{"n_layer": 17, "n_head": 4, "rope_fraction": 0.25, "attn_scale": 0.177, "parallel_block": true, "init_std_qkv": 0.0258, "init_std_up": 0.0258, "init_std_down": 0.0, "optimizer": "adamw", "warmup_steps": 243, "schedule": "cos"}
Each number is 128 + 24 x the weight over its row's rms, rounded and kept within 0 to 255. Layers, rows and columns count from 0. Numbers have three digits each. The size before them is the row's rms in percent of the matrix's.

# layer 13 MLP down (transposed), 1024x128, rms 0.092, rows 173-227, columns 0-127
116:119136137106091096153079134131075167105120137134166108128162137121145110094137141119136133102131096138170148134159150161123167143131102159087103125129131147115149145164134135117132156107163104164127110065096155130130144076188135148120124147118123177143114089137123143099130113104141156130142141094167094151131135123136093095130117137144113115159147138162152081099134112109139134136084
097:119103082144152109158111109172150126148140127113161096138129149120128134141091127135134150125100090135116167136097114124127120072165161119104128129216140115130146109100074158142111124131141156111124103143142174138173172126162109101162117117098138137125118124102109127138090162102086103120128162121110136139108140123154136110142114145110101125107108144171172118117140119122154130122070
092:118106163135104154129121141122130091154123171134102155126105130141133097129148174162164160185132138123096100108123111130126101123176145112143148118073163096125091109141135135123124138106130132114115123115104102162134115149131110103138100104114143135090103101138143151071163164128160180122084154157115119076169114127134131113139164153126122120138169111081121144132129104127174093136137
092:130135128181148107147103124150136172134124157144131143130072120121092179146174132148128156102083194118155122096134108150124133148106125075137115116140147104119136157124138114135166127139146151129099141133108113106144144143149128095118118081087108118122113137080130124102176134124143086082139129094125137104135109117061132159135160174107143162142138103126100125090112128125125122120116
107:107116138128126155137100108115129136127141093113086130141094116089125125137104093092114113135108106147155132124156137119158135137119126118136123117130137142088127109124103155117157111078190170117131163128145119095139184145160099143119145149147145116167107135153146108132113173123186149122134072144137123159088137090086104149093121210161120109137173141122133109101138121122139122141135
126:168157069105137114152098136119132116116119132163135108115079092155116097128093107123148173148146124101169121104120126140138105062119140143111122167124144112155129171109116146133093120083155131132089135104137092125118129140113123136122096171119182185144132155121171154119119135100088170121118146154092146154108144118140123107113157149146121096114130121111158128150127144084123150115154
110:112118124124163142118132122141085137129134140090130095089120194101086132182124148109108129150125149112108080086117104128120170162134146132114137123160181131087127146128129138138106153139105143127110150172151137104136113129146098147125114102157121116098112146092080121181122109130154120122128108118128149122154180163162144120086133207115134129114171141114109098135128125125106121133117
091:138135131153138178103117120118118130106133096126126116111112140127070138131130110115105075110155131155128136152153158136130147119112108127115116142096176129134138126141068118121126153168164135158096120119148105118115138171141091123146149099118146123157155137167079134104126098160129138086128083103123109116077119147158159152166081122172153126114124126167166118115108115105073164103138
109:147175119119138122108154122114142155127127134112113159137058158127152166089113106095134141085114119122117155149139134150126143149134157107142143101059101179140111142116111110118134145112086145111105145125113114137130173108134124109112143128166142127122127154139180130136148107123120091145113109121103135114130115134122116180131187203131115124156116077083121119094131153160126136095120
099:122131101111107148110100126126113176149120123127114076145127118104154110146119138091118108146127164132092156140128133127126144115116169141133119151150103126117146141100097082144077097084133151154046158135116130134155163119146181154121143105138137132121159166116138094143156146147127128123099116137160116140123058148111130142142194146140141118105117083177126152137108115145142122108130
102:123121120155105115151136092141129161093136180139127120126121159136137094147105159123101128131106120154123151067140112135152131153097172146116147111118189108122114180109131124144120112145096123126155142046123104078110126117118124147156116123166131121137084111140089129123150160112148122132100139130138115098108148155150123137090154147160122107126121133145143140169129102059148154168106
105:136129121095112151102145092143150123167110097119115128095075169137115131173124106093122112141119148123118131100135154117114132099149150110107112135118108106114152128140117148121153114126140126127149120129172171126098092143091125107158140126154129134093170192097129105105148143117184176171173124129065154104120122096122110112164119148120116132142119143132123181109157072150124118142123
112:091090191125118142135146150103150117159122127112136115135147127108149130149166174153113118162114120096150149171148106107095162124147163126133133082097194116117151123136097052134117072115154122114142147133110153100124128130153115174098168111155108120140120119127137113164098101162115118127112145115131101133130133170127122151112108106142113159085111132136123097130125142101136125085151
092:110138069126141141124095114104078131150138127156133135144134084127133153134156120125078153145114133164137093092159108149138147143163108140111158102104162100150130139101170132128147164105132157135112122111152066148122109111132106110109147129155155136130113141122112130176133092132149077099095160132143183138133133087115110146132105141172150130100137098068119155145141138100112141160115
086:117134162134161104130113084109120146106099104126140127113103127123080139137101153121177101124101104101136154155104104120130144120105092120080163174141143102135139164146135131092140144150141131105108186112135152116094125112126132115173074140110141157179102099138156154098171129124103149147143098137138102111177094143138157160152169110099115136135102116150147140121111153119120095108148
105:114110136152099119136132105134107121138156129088126163144130162102083152146137153133097106145123115124092159152140095121115120113101147111134131153147027131110111165151098110138144094140157115118136138169149126110163140106104124141125108130094126161097137193079081102155126149141114128106106153161137108143144080127108137138182138136157124145116123164144148135149108125122119090134131
121:111158112134135085121113114178113131097121130101147132087114153108077104144137145128096145106173138135125091161109111141104173162149121123136155152156148146086146172098103141114152139141129136156116152163150086128116142129135113126092089125157106112064120093142086134142119135136116072109147169103109101149139138173116115151111126110164151118103159136099091128142135117129128109133164
084:141126069138097057087111127099134122105115135144166144144138113124124173079122143111149167070076109143129115119110098158147150164123095136112147120114153141153150152186091165143137144127099122117105116127108116156144145105135127137144156127133117162133146123132177105170121156113136108099131128122117152135188141110115124140128116131092132118103126135111132171164089114133108096108113
090:164126113122135153090192124126126140138105107125152114153119141099155115134143112149127165139102176141133137085094124149103136132125138103170135129144193134115111143107126116118087132144138111160087118137127100106138118167097112137109175123113103134123118175162129125108101159138141108120132166075104107168153130105100120109139102172146120119125100154133082103096107131114115189138166
109:107134135112132121131123163138115110125135129133149135169119108116141113125120119159108134160118139097164167154117154153139159108127123118138116130090146187118121184103151149137118118153192099129122109115129122138116168101139112119088124163121162089167121131068146136125103115112068176162140088139149120165125131105143140120147109132120141101085142069138115145108114113097095166092138
095:176134120105124114150133145141085097138142125145174137127152150130084122113070136124148144110120154116116119186113118135137106106136116140118137122076120102110132149088085163107137157168116111117116122158156170142079135137141084129116094138149157124162105148091149115134114154107150148084129133163145108115130129145147110132109178074118120110136117140193133106133161123162132093123134
105:102131138150128106158132151111160155113099124126118178121131122119115119156100137158093155103109130131160153132126170136111125120146137130133120103128075114114162090149123096133103090091157096116101124108119113180130129156154095125177141117127132099183163120123085154100131146081126122143121118129101111154129131099111127119157136156161146144140111083113155177143077156127154148072140
101:115135142113134150113129129149167162128126150125175094104090115134099123116109134092125051125140147156088111148143170124113144113152150146128092111140091154136127142144093173125143171152073152124117107158079191106149110126157109111109147117103106129134108123114167112147060137125112135140108152132129168126150151102135132128103110162142129144116130114149145093104146118104146100108144
121:137136146099146117154181125122120159112152122115124162105080113132136125142163121146125117136105111114114114134094089092168113146111132092139185157102150101081130179095097102139164106122160125103126132117159139115179122158086135103150136104111116108136144087118125144104158124116142155098148170143114167128155084151148122113137117171135131146112142150126087137112115134129107065136149
094:151134161091163094132133108114124138144119176123168120121119084116107156108161128100129159151111099136115116119086125142127118124075109089118121122098141092145131154125092178151102152143140138126123180134128113156160143144156122135147114134117153148071164173089147141121142144091110136081156126125054142116117107137137107092103163138122133121126104136161136109129090097148120140151146
089:127131141121141114140088131117088157130152151145134158139104092183140068125127135094114063185113128132110130137075108137144102091120146148133144075151139115131157124092141153104123128129146144128088139119139111164163115133146150132064121117129091147115137182126149149133152144092123175154135115110094161118122129086149126139112124133113136135145132089131131114173119095126114153152132
136:132127145118126133097099122124141132139168133115122167148102144113177144160125120130141126154132137113144128130155110142152145070173158079131165118117139118120101162137143115132118101077070128071134093124113108139094113100129125107136123103168107098128138111125174113142177068142117117146158133145120172124083182104131133095111150169146118140132170116140122130101146144139151102129108
094:141106177139134128144152071144112146091135092109124148123093148128124118152110138110104112147150126148117114106138102122099096130135140126116160126132103169145141165100142157118150126139140148126160172142118113105122127108137185101120112119149110134145131131098161122106118097134122129056130110144068097174117134168150098145133207139095122133067107153097132099132140138127139152123141
083:097162137114094123137137126125074101114183133127144159146128172144118106109156132141100153125118121121148101104145142139116124073128138115117139160148102133124119114101160126142132133119119107132083146113121125134139078108116169176105130160131092099150114137166091155110154143127134143161136133103147090117096104118136153112107100151123113094118119207177114155125132175185123147116124
094:145145082123130132133141139149111109132119100138124140098141126106126115135126103097101143091123126080130128111091136111128134125160134152158111134112085115119120115083125178155122142137128141112123114135155155111138079135133135178098128124154175072116126142118164098137142099142082108157125136140138065143125126142153118081128118176154120160118122161076108155170117159173151172144158
100:143149104160105158128134102093116135149086159154148109087121133122136114101062144134132098122133148142128123104097077113161110154118149161153130097141185117146113124131148115123108129126125124123141126131129136100114136082129143132100105160170153068126118142098124101101123088147091138122150156174129134117094137141139148106140169140192133131133139066146127179146121114152107120154129
092:151112107121118169100138109123150094114106120136159140095165138147109111136093116101142082144140140133173125122087138117119137116092096144116128127152210141157097104120130091136159097137146091131136159148117118120147166132072115147153114168125117125113151146106098099119123162117124110079143158109151193119128132102164132147114135094179127112148110121131104151121141133109143145167105
087:162133130173105112144139106108112126124131126140158131123210144098157106104134128134090171086153146125142155129096166091115147144085103140139099099085139150124093095108133110156109138107123117115139086123139144087136077103110156138161132195120125120115097146124151140121099108104125118121146151114138133135143140090155154102126103136129112131160118151130128175133184134149105158143117
092:122119100132143119129121104140145136160107137129118144133085141068121094141105125076116100148116087155101116140148122125150140130139131125120141143148114109145148078150140083152160131110128132157136168129150183127139099106117146151124153122170147109116111186125166088128138102130147150171140152105075072144120153133097126124141148169165136156087106081108104125124126124124155119084114
082:141162110164142094105103138138111161115120136113160136126139147140158099142147149117112112101105139167129114122119089126134125143071119137123088144121149121103112133071100088097123139133139153136120127123104133121143107121097143147082136140141144109097160187100137124214155120124074118167147161124117108137167157131163167137101107162176128154105107104139150140111113125118136120131095
106:102102132101159136154158115125143150111159089140135133103144136144098146092065180158132094161143128094116128140150171139122147109105133137141163162123180107133154164098105156115111146120096113114134112090108111131113153101118147131102140176129148091141129128079129140129132084112130128133142122147114146160104156163117137129090152134118105110105169177142146094154152103129088085123114
089:119167127100142139093117121147122115114137112114107127118096136088104142113088143165127150104100128142093094125124104129137126137143134119141163159130097121151154139154134150116125138120114097109129131106093143135109148108152195135150140104107108142132083158187163091143102154163164149094105129110086110159143100184104122120123131104080136170078125146100134159156142115149135127113177
089:134093076127094113150064115175113156104102132136128124136080149080105094134145122115141100125116121124069128132135149146104145096127157119155134115137169155103125148105117136111103108160102113140130146182114124122155102093132149152130125179117112106135166145160141124126117128175130129106121123114129137142177068154131117130112124140152132136157153121178127134162105181120108103126147
095:122139148150117123139132108136141135134114093144159097121155107096094117126112125124139127101138140073127183143159169107085118079140079120107103097093121118118129150108137128172127112156130163148147113130121179122131127197143125081138099107105135164146117162124155159128133126120115098080111118097131202129118127138113128111170112152136138098145151162175135123127133120134099147139106
090:126124090117129117135126166176137137136127107081124127137189126088077147096146132125140124083156113094138139163168129109122124128155106122181111106109156126105131105123141153141163141117107095143155105102175155075102147142102125135085103106112122093154135129156142133187108086147120089134124126138139130138151119087143135191125118154118118145114169157100131127141123131148140140124109
089:102136131171087078102128132154123175148126098108103122143095109168126117147169154139157117122102168147163108127156117147141142128099117103144113141141162136109130116108177138088126165105166154151129120121135125089127084142140144092123148130145147120151109130111154126157140137138174141080143099163130133105124102078149082112111110169112118142114134139096131153092118097080116108140089
093:124160152133138103108100065129141124147154103097152137126178132083096085127191149150143133095152151125121123156092105095133123108112123130120081131114156144133132154124084103155098133185125123097153119139115144108135153151135186138107089121097105124139156106106151134145136114137134096156090143128126159135164163121124144153116090111154091156087110105141128139148120134155138123163128
089:114129150116157163110150120110150164140143116154125103102080092121109113101091109130124109110131159160137113092160150140112101149127116138112111162182130152151140123136193105119149145121122148111114132103137153137137105140098120100195104123176147116160159087111106122137165110156161111151132108137129083128139143143148115104127087147124128121130117178132152094118158066131117126081131
097:151166126158136161068158124121136109116119156126143155131131120147104125129121118155094166158169122133076116131092130135150155122138104141081105110141137124153163117095123177175100077150087111098138142106127088158122154116145128140149133148147146113084146124096111129088062139112120120143110152114130087112106114136146150142188125144108131151156090122119131135142108106167112120123140
102:141143101114085151149136155162144155121115093166095153108077132112081104147112116127165138117139123110126106141146113165153109123103144120158150147091221152144136126127166112111122139131119142071151122132120121118118125163104103112123135148138146112126132063129104122118155142135106162114112128139166145136118122073138140129144171133143110070124140117098115154141142120088156090131131
093:143121135127136153117140136114114156122123141136115130113175163137119146110142114147153177080111116125130121189120144125093106133129093094149113160121140140153160103156137119149117136181093137124129099115148109111147152137113125111147097144126135122105145087161090098139102123132159095067127097110121080113153107116146131140152163106114112132160135207135136098140179118161077108128140
112:152101148082168123112109111123131093125166185137121100099142135134149152145123150139137070097152126106123131121160102151154133156128120149092167101120144146128147143139133152096137116146111091116134107122147182168142102126125141107156123085192125104126135110143154145142172138104116138136141073108132128112124133155127089126160136083110152096124106117140164121079098107141126080146120
087:156133129140127128118139106127131103121106134136103117149127165115168093140113117137091109107139135136086111181174112164101154089131101122122063132157174124143112109122089162100111096173123145122107089124130104131092153134124108156113160135159103132108129162135141143145090102152159150142117196138116129169074135094121145101156133121163124148116101093154122138150121120127133110165130
091:117112092089114115153163103098082133085131128160083114129139092125105131110125139150163192101129179159097184141105149130096128100138118117134138127132092140165144072135141126151114140151132151138127105131150110147124143153112149095118163152151112134119111084118155126145098145153117107131115102140087142167094099155130158122117115102170129108139173130148140159128126089121104097145138
100:112126159086104100153089147147108127141084150159158117138098098128115113133095100115117058099139108137113117130120153135162137138088122150149147115190115140147122112094125118127120120168131124124133095144086097146143092129129115102142139149185133159153124136139187171125131128117112105139136106127129109109115149103143145146149077175145138145120159104158176138120135102129133093094159
088:122091122143210122173124117138153132115133181109140138144133089133156114146145125126165106110123124094138106106147125077108114127139129142109132131120145127171140140108182140044119142116138128119126144138134116078173099088117151120078114121105172146136133129154124146158122127143154120146127106146106172103114103109147097114099116107107162147137123121076117145112117154118150137156114
120:123145127118140098113151093135152144153091125092160122178129107163096095099125134108142144149151075131134115166100140118129122122120147086150131115117164130149129099113130104145148136131105120127159095168127199141138119187120102086136154146149105114118171114137138139117128168122120143159094092126157175130144082109093144084161110111138123133109138144119185120119127127155113101108108
094:135103125104086141109141133084125192118131139116153129123115140125178118131169109099081131116120103107134130145141136123123164124092149067117132158156180157084143130084150131106128093139164134154105089146139138096095122145118149153179140137081106137135138175121162148131123084138109161136132127161147111149119150152111121106145109155174117142105109138103122128115115148145153092105115
121:127122124128097147115127046102123097137077126147173152119106111145122124108139132106140122183092120139144096158131127147137119145092142146097165179124150119157143103135115129105174117134106119121121143125102115155125153100124088139107145109089113136116108139094130111123147120128205141127116172138177090165142152123098154117082136182119126151122111135118138115148121141145149113152117
090:154108129105161128131137105109119105134144127135154112157165057100159169120120135091118142157145126116125121128143093139155137108107141132113110133131147094131116172113121150143097160083157124136076177109144078149116096089145144112125175128128124129122138153175136141125124136118123156168154121135157089111136088110130146133102073114123141128143096074147155164128154097144144125145086
# layer 13 MLP up, 1024x128, rms 0.0963, rows 174-227, columns 0-127
102:118152157099141135094150157129129133157136111120118147148131109151144149129132166129122106164146145098160074152139171160174143192099138116151088146126121128152109154160170091120124135091126103113135100126114122136123135153120157129062143119116123103090147099120170136159167115144094120100115106152163117134136104148144119103121125082117125131168167096115082157088124139144124115120146
092:163105108118156111120155112154136144127093120126164119128130143113154094148111107119079118055170101126143138102111161128117179121112161122126130164150118117157144178057108144171111127117167115142129118137139117119146133148108157154108153129161112124180136120100112146088116118134118124121178106091129132161104121111110108194131127140133104157154108099113104126117087132123122121148123
096:137121136112125144132140180091123124120142101160157155120187160150133073115106131148102112127150065115084120146105175151140104153176171136149111164108092142106121105152123117126108112152164102121116121117147153148118159122084139178143116141137111140109147125136133119154134119130134135150084118115155114145154175134157111126074101132129112108134139122091089154118114143140116134072135
107:156154105158133109144138152128166169154122133144130155163120117152143166101172122094116113129105144129087133083111113144124161126160140142183115114113095120159115153129138090141125136132118067136130145132082100146141109112085145108127118134152115168091144129110131114129187101107108117121108148149163137079136119132109179100172136142103096152109110123133110122154101122150119111067127
123:148122115157119125121099123097140157169137099166125121165138135157112132186174138146142102105129117145096139098140126152108129120139132124142091103133101128152102165110143161159158127138139171170135182180094130155155152143138124123165147136154094095115144117137077120089122123174096125113117124132137101106128146124120096142158135117098069171140128122127142128125113121095116091073131
115:173160117131103126155112115110135155141157095117139135167122116155158128118151131143157142168137135153109140124101140111135128142133136094125096096102095119179130125154128141153099101124166112152140092152052147134101094138082124099113110119105105172145127121114128115158186100144093119085143107134139093140131110158171182133116111150092135137123112101147099097141105160133137159126138
090:110162123127107075126139121098155115141147143146113151177145143148133111130115128163138159172113115105089120118078117080103091180136151140141125118143117142142109134108168124121128071086130116119168123150092102142130145097103163107084103141158100146151127143108152137126132134116136108142140082140123136164134133101125134151108131119101114096133124131110161095104198167139169120095124
110:126106133157152123158118126139137143114148130135158139146138118143104088148130151160105113123159142139159103130116129119130108143121092152101065197183096091091131106107131128113141095129101097131140126130123140170167093156107160166158069141173113147145168147129087132104154139091147149139129137160111075144150139127116125122124083144116124101138133110132092127141130147090104120109108
099:140164109122135124069141115154186092137124086133171151133155142163152155129110134133108129117127139126125095093136142173118084156148101147175131112130103142122084101145157189153126103105139139155157130136098170107124128163111104125137096163118126121142132107134125111136116154129098145115161108077136149115135169169112094152100068133114113129133143157099139120139137151138110165119126
112:149103136114141109117098129172158127174156106137110104147117104134123124110128147133112145116144149122187102118106096119133081141123098111165152155170128124151099138139172127150127115130128131082145100159097157140095099103129164101137120149141129120147177095125132102125102131107093138106168144135109109141170118148141173117160160154110102175165112111101068109102136095146103118118111
118:117155127068135120139125190095135140139129171126103102139120137123126132124116131164130122162180129107137134141132147142153180154086102153132132136169110096108164131108162085138114090131106100185149127098137089161144125058107158155148129135121138105156121143080133151155134103112136141102118104095153121115158088159137123107103144111121127126156106138135107110132107133119142107098096
114:133115133084143121138127179148113134118113101140126102149130146113144139110099124133129158129112085126130153133162083155121141147057148109113127138135126141132109110115117153154133152144131148100158100122099134106156110128143151130119119121187135112129055102102131148147122140169117125098152097178132089090146141134162146098157114097116103118169164122168155109119176122077154146097138
090:142119181150141084179157147154188134123084177136100104119124161090125072110104158125150137125147134114119158132077134097125109139139132115161111124144123147118114134129075112109133107154150111095118155145118175099142114165106114136140103154135121125091161106145135120123120145137106178154144142127101138117151100149160118106121153139096078124118123147161096140111141122156140123081116
086:136128124105123070172169111124124149142125130147104129144132151113175139115146130151086142142166100104123155107114103140129145131131181151148139143148127077155078104152131117158177119133101182116158104091062130093133116134115089135105129137169114077090123131115135142131092134157135094134122146122167168148095136103121117116115161132146128136144110156125097119122164148137115139132102
113:103113126085166099120100157145149128109114171195122125150124124137170153134127109112149144151163147129153127084078129133147131117147105145142093127166107100122150099110103140123128133132113144154118106108133155154123129153118126107106126145120107077135124151145131199116128124128141165090149118109146135126088156080143098093106150114111140117161141055136116108086143096119109151129151
120:122111104140155148111127151132124125134117134127124146101151113124105160162101155144128130100104171098153125117124129128138114119101120153142128135156115125156145138082183124147151130107106156162137099098144111070063123129122123130113059157190121123115204127109160127128142147103131155123077122156132099137128110165117116161123154112140149102157148138140130143118163129102108115121074
085:117132141119183172099176167139161117109149113140081134111167106143165140117155125109154099135153091156103158172120110125097083141150132097131134138117131133127120103125140133123109135165126153121145144144131162110138082122112137124120067122147161100108100098146140129139096106118112148134177100128157089145125115125138098139146116128150119103140141115113122097095200167154094153120105
091:137121137145147059150109128101123126117138167143125156130156102160051152124149139160112129138158131112156048109134087142166149152155109135123135154130108108116155127153109111125175109153151151138135145120101111143129102094132137148143091162157137126114174143129131153126166129136127125105149109107115099066139131148121113150109141133125108156141154158128135174142131106121088106090107
110:103132112142147132125102110108156129126148157105074111116107134126133126110128137131115094112102178118078079090135109140108121157138129133160100124144114079176110091120120117150145100129114157148122144159103163131145131133120158094169122129170063156106146115168116099110136127139105099119124156143110117143162131149114116157099135176153106156154122168127167138142140136140148101175086
097:132147093129132143129119143161158095135128153128067107147142160117163169157149154137120114113147176127087133093124095149112145097101136115129104111144109138115146153120157101092121125109134103132144127160111096127101116132174125126111133128116113140110117129089137159092174101129138152134113141138166128151126113117107202126129127126131146177126164088142102105136072068089112113116099
111:126157142098108149126144145157135141140150158131125084127169112087106131144123126142133139171133141161144120146129137138163077149107125127091149126157113099127098150141129151080134156134118144149163120133131125078076100090128149130121142129088136129121139086101140138137186113186129123118118127112156142140159086122176132123095157115093134140168129114135171054133103120108098128123151
102:154169103100118119146145161157123129142138118133101187139120120137143157156170120153131151138118138149159130127100083147155116169132087133115136147119096106121080117133193103160125098115148120149155113115111045162163097145123125121090119134147118137133116148143150135097172094130101110119136125130132098120092136141156115105152143109119135110156182085109108135095167133126117124117121
119:128169123142105138118108166147181181110136171127093089141150142107134134143168104131097105138163139144147140132120160127120135155134130139142101166158101085139154151191118171121101076117094140133142162146094122098165126139132113123151145138141155145153108103115119151088098116123094145126152102101127115153148134142128107122089110103096108126110153093115137094100142095104142148086145
096:150123085107132148133112130109131154134104127094130129170138126139120113161118122147118106145098173100127170150149116147114128169139146140151138114134104099110107121136118127131140153126131185172131105120109129131106131080144182152121126130165085119187098120152089159116124078147124097157102132117161144101138178123113119169180138125131101139136110151100109136121168134108160122087078
086:161119142113121165116137110111199124174101091111120138145140119075140154113121139150137112081156171120134152164155131162154116137153138141170100141155113105106122157140094140123124148092153118149150112157116134101096111118139150149121114093129090115108117117133139114148142113180137144111123169114166108125133121153135077099134169100146154116133148113129127135098100167129157125061154
136:076120102114197126146115182130144125144081157153134125130171114144121121137118082119104131122145128112135127144112141154098139140088108127145147130088112110132116137073154118109169076159131156135153129143099079108135142149150092121136132125172144160110138098109142111132103128171129166107158142131142108133113153105132113144156116118102119200106117094144139091121151104128153100119135
096:144171115075122118132113145128151113183096120159141121161152130136179169095156097148142092136120129124130129124114151143104120141133133149146077131083105110127177134147151114149141102124107115128125076104161124113122127151164120179115166137141147117132145113147094132147119168132136126140128161099164153089141114079100147161117101109110104112137125072128129170161107124099132091130114
088:166123128148158124122118116126175159142080122138106108155144077096140148148098145159148154153136184087092126132127117137109146143169128160118117110087132124147160138152094116115132127126128142142142106120125145109122148122152072089113099110119162109122147106075130140176139094139150166107132125143121144121169128127130138175111160111118131133129123063152162157122089108103098085134124
093:132147135121141119113090131118117112094133160174138074135167129062089127155095177134100132190156146137135102099164107130132120153125135126180090118134114139149119152128125114135121099122135119141117139087120090115140185148139095102162099100124125157143132138132124148124149135152161117103169103110138157093132142120140128161133113140130107113151127084142097135089164123108070112139118
099:119119112113148104125156150151138144097137127130158167195135139105091132163132153141094140132130155121141117120152128127080131100137138151112105168069103094089105137111162152103145131174116109128116108146128114160146141141150128121153160057149107144121158145109090117122122159132138097142136136070145095153112121097093134129135116123103116142138155179145113105143154140123144153094081
092:087126149105152099173126160127125150167120106112113129130124101141170190161164120113134141125120110137117139151111107144166069091118165129129119147115135151090143189125123148120133155089129110140130114108115152142115103110132183128095100115174131097159156092147158155111160076129095141147131122135092090152151138120086133114166121128114119129129128114116157101097118128118094128103148
090:081166139089147149135108117133161116153082137174103125131095114160120126131099146130170112181110070109114094150148135153127129132143139152091119196149117152105135129131125145113178114137110137126120127141114133146122161154123138125108132100117111132141153148128107159139181133128133139115136100142163124096165102150130130149158121112095135113144146077139122052149098118125151104129086
088:150160137119124152094115124157120109116116100147091112139166120140101111167147115182165148106120167116168126082119159149127098123104120182143083131115124117111067144111119113136135156171154086140128134141126142112131147152120140112140068128100113156098136131148092161157163154140099107124122107145125165079136090129145121176126105117102152140160158143162114137119135131145095128120120
085:122142135100120223097125127135118111167102134147158152161151149100105133126120163146121128160156123099095139135153147173088104117155136138123133144132121141161113111148130161142151119114097126118135146128143135090147142148148127111148090090151101139130126099139099101092137135128126117116131119127111116093099098172066077138137147144081102109172150145097112146112161105123113117103165
107:139123150157106104125108148106132145156112159144164140169151139116148145153185128143131150112088124110123094103084110115129159120139133142164096132162100112100123109109144117156137071145126105170101141143078117124113133110153133110101122128137091188095117140192149121140121140137115087112139118147152135084144124135116163175159118141138127167139099090110100133108132170116130112102157
084:126139125133110153131090136113096177128146192150086117143149157117136122149144107111120085136150152121153155103097116125109111124116112146102130079117128112157110129133141105151111119141142113173138127175117137105138103110093096112113099152147159149099121151080104175151123084127114107191153117123121131105124136115137124140161109154144137099160141089146085131073170161114109122154102
090:101138133108190139121153130094138076148122086128141105157151093158174166125108170123119142167144127122150121098144117129161123122130111149123123141116131085168129109107129135174147143106132151104101089111087107109162127167156146090129096109133127112129113105120132178117164092124118124145159142152115102142101130099120137164129128153150102091155115133095130176125163073115133130109103
089:146134123125126086092111131079113144158145112132145158177131117135159163108148136171107094150096078155110157103119095154136130170101187143137155182141111156139100134155122146134130119082121125132146141151128117147154107096083152144114156135140095104131143154136097119105143136143131112094121100163131098123148113138144151128091115091146111151115076076133134154096135135115150119145115
088:151144176155148127136151107089141128145129142128165165186113110101138123165112085129139119154111112139131067130095126130119101149104169152106148132122115142123122134157159115119124142189184153120095143150092117179108122137150159128119139172140145141098152122129077132138141170143139153128117102132134097114132109122109145106105128096118105132160116088148082131115113121101129098102083
090:159150116148134141072142103127133101143104150129172113121146145143089132114144107114129135158161126092100153164107122097118137110150142138142116126123118128097136141110100125140131065132125137118141079125154093163147120115139096212154131169132127085085151150122119167141116135103126125143138130106089093110135104159157152122149173137130109112164119119141128121126123193148111117091171
095:119088155110140161146149136132120157105144166140100171131120120123157134129091165173144103174093105158096129114138134100113127147146156129184129151142128084143117132170127129134131139096121143112162134132092166131133136072121158151103137071125152119133126139153107114116140137064135115100172086134138134135139086171104123153126122122121137110118166104155072120114122140111136093146115
094:160102093127128109093104125186150095147140126134105072151143172129111152151153146142142146142132101139109083162113135129103131105130105135141132099088119121120083122117149140136107161150121085141144125187123102143157101095113143133084106165136106125126147114121105113127091143130124129154121150103158138124115101142107122191151188138109128115148142097140146133150060160126134114155125
101:148123140099124086139133151120135149188107133099127133155130153104169115126151128141151074102088140126149127087161146125150107132111134140179156157094127085134139125165137116115160149093119110120127103133113173112133097144116170127135106083120098107172127116132074109157145138169131145126157101136141142142165120103124131151082080131157128120139154158149116137108130135103119149109069
110:139122179122162098105080166128170124130148161138114102137121151131179143116102134103135101167115156122147160132107108084097117099176110139126145120141143101127117136123116118146132110123093171095105111118119130132151146080148186138132143097128107140123137058114118164134129121099109146116169137156130093127128156138100121090116161137174112110165139126163141111136104145160126140109085
093:105160125129102123153117142133204106128111102101163111164103135149137111119123131088111104186174095127125158113106136144110150121108171163114170129130113125107107150113127123113139100078131120109139128133099152157131114086132138156083125098137097135136112119132122149122165111115128155170134173144153170113118130147104155124082119153148105129098144101120124147094070154119160141159119
113:121142108137159119119125154133142190175151080162114148163139142129090088112149159143095126200122126123112085128119120154088161099089094132119088172157114104170129142129127108125152147162090129114125140131096092143160129116105135158158143133134146117107138090101109094119117138117149169097140126155146092111118103140154136131124128116142131144137117102107098134126159115122129152081162
095:149116118130128108161156129133131161141123112133152111141155122124137175109145149135143135136108131150136127102124149152130093150135117127141132144171125142139107153123159107122122118121163161102143145157156133082151122119171103103096156091123100157136126104070122134153144108129151128096132096117159116073138122117121124166164105063113069143183173131097130079143094139123171108085125
088:128176153156152099123110163123114164121146111142158133179099154149107167127146132097120107201153105093150098110159123120083132165097107133116158164137126120110110149130115177112110102126139098148128137114126184125103112130121135147122096115125097088138179150150099127136158144109132140126136089116115136135127155121160158089098145076106115140129084108127115110151126172134144126113129
107:128139107150149154126147155070166156121111115117105150105128134117110180141156149121153141175103136072143172117123088145086114121149116124132074139099117088127125131131106142151149117107124136122137143142140141125149096113120145188119150095131098166094183144128097130146114127153131141107136108112127136154128077136089131123124151152108136173129091120132100138117082148105124119131067
086:125126146139065126091127167142150125190113121133099147156119154133137143112084150137116157139133106118081133124107120141149165159165133141150159138141119100125165134084095117155154102142133091157114120136142093134073139165148103128144159110144076151113120073108146126135165123106114156106107134150138094135149174155118126127142161131162099111141110124153124130125165123093158103103119
121:113117112145146119144105169134159125129130139102111080093115138169143155122119105116137120096193138145111078142125144140116151135124133175129136129106124147135137178132135166137113133178118128136129146129132163141122128090106136128132117142176137162122102104108142152119108118137107181143133130080148103103150176134127118132143138094110121149157140101123104039119140087120084109080143
098:148125163125142076137102093140150090101119131153129155169138104122087150124096131115161117142132140108107101097115135096094106104154146134114131122114117100182124122140128110150125110129121161163164169181112167126124135132110141110086105087153085129113119119129132126111192131068135111113114167135147109091146146144118136166152136124100152130140168103157120113102117088169120140121149
117:168091115161130118094137094100131158109101138127114141163121142164149147134161145103130087124143123122128179110109127136140136156124140156127147135148109108167126159117163128147115131139128097197134102127093155140132149108124131143109095145129088163147158112152119115090172106182137154117128130094162099173116152129112144088129157126117091138150172114113100100148120096125079152102102
089:159149135143114139116179128156140177143105145139101172140101152114073107157135164153097121142090142092076127115120138114082115150151134122137152133154102156106144107097116142124168081144142133173145133150110170140118151154082121142144112131154108110114090145104089133110124107151097096104110145113138150110131155112149142123102157127142129112121169169102100118120093165107137094124147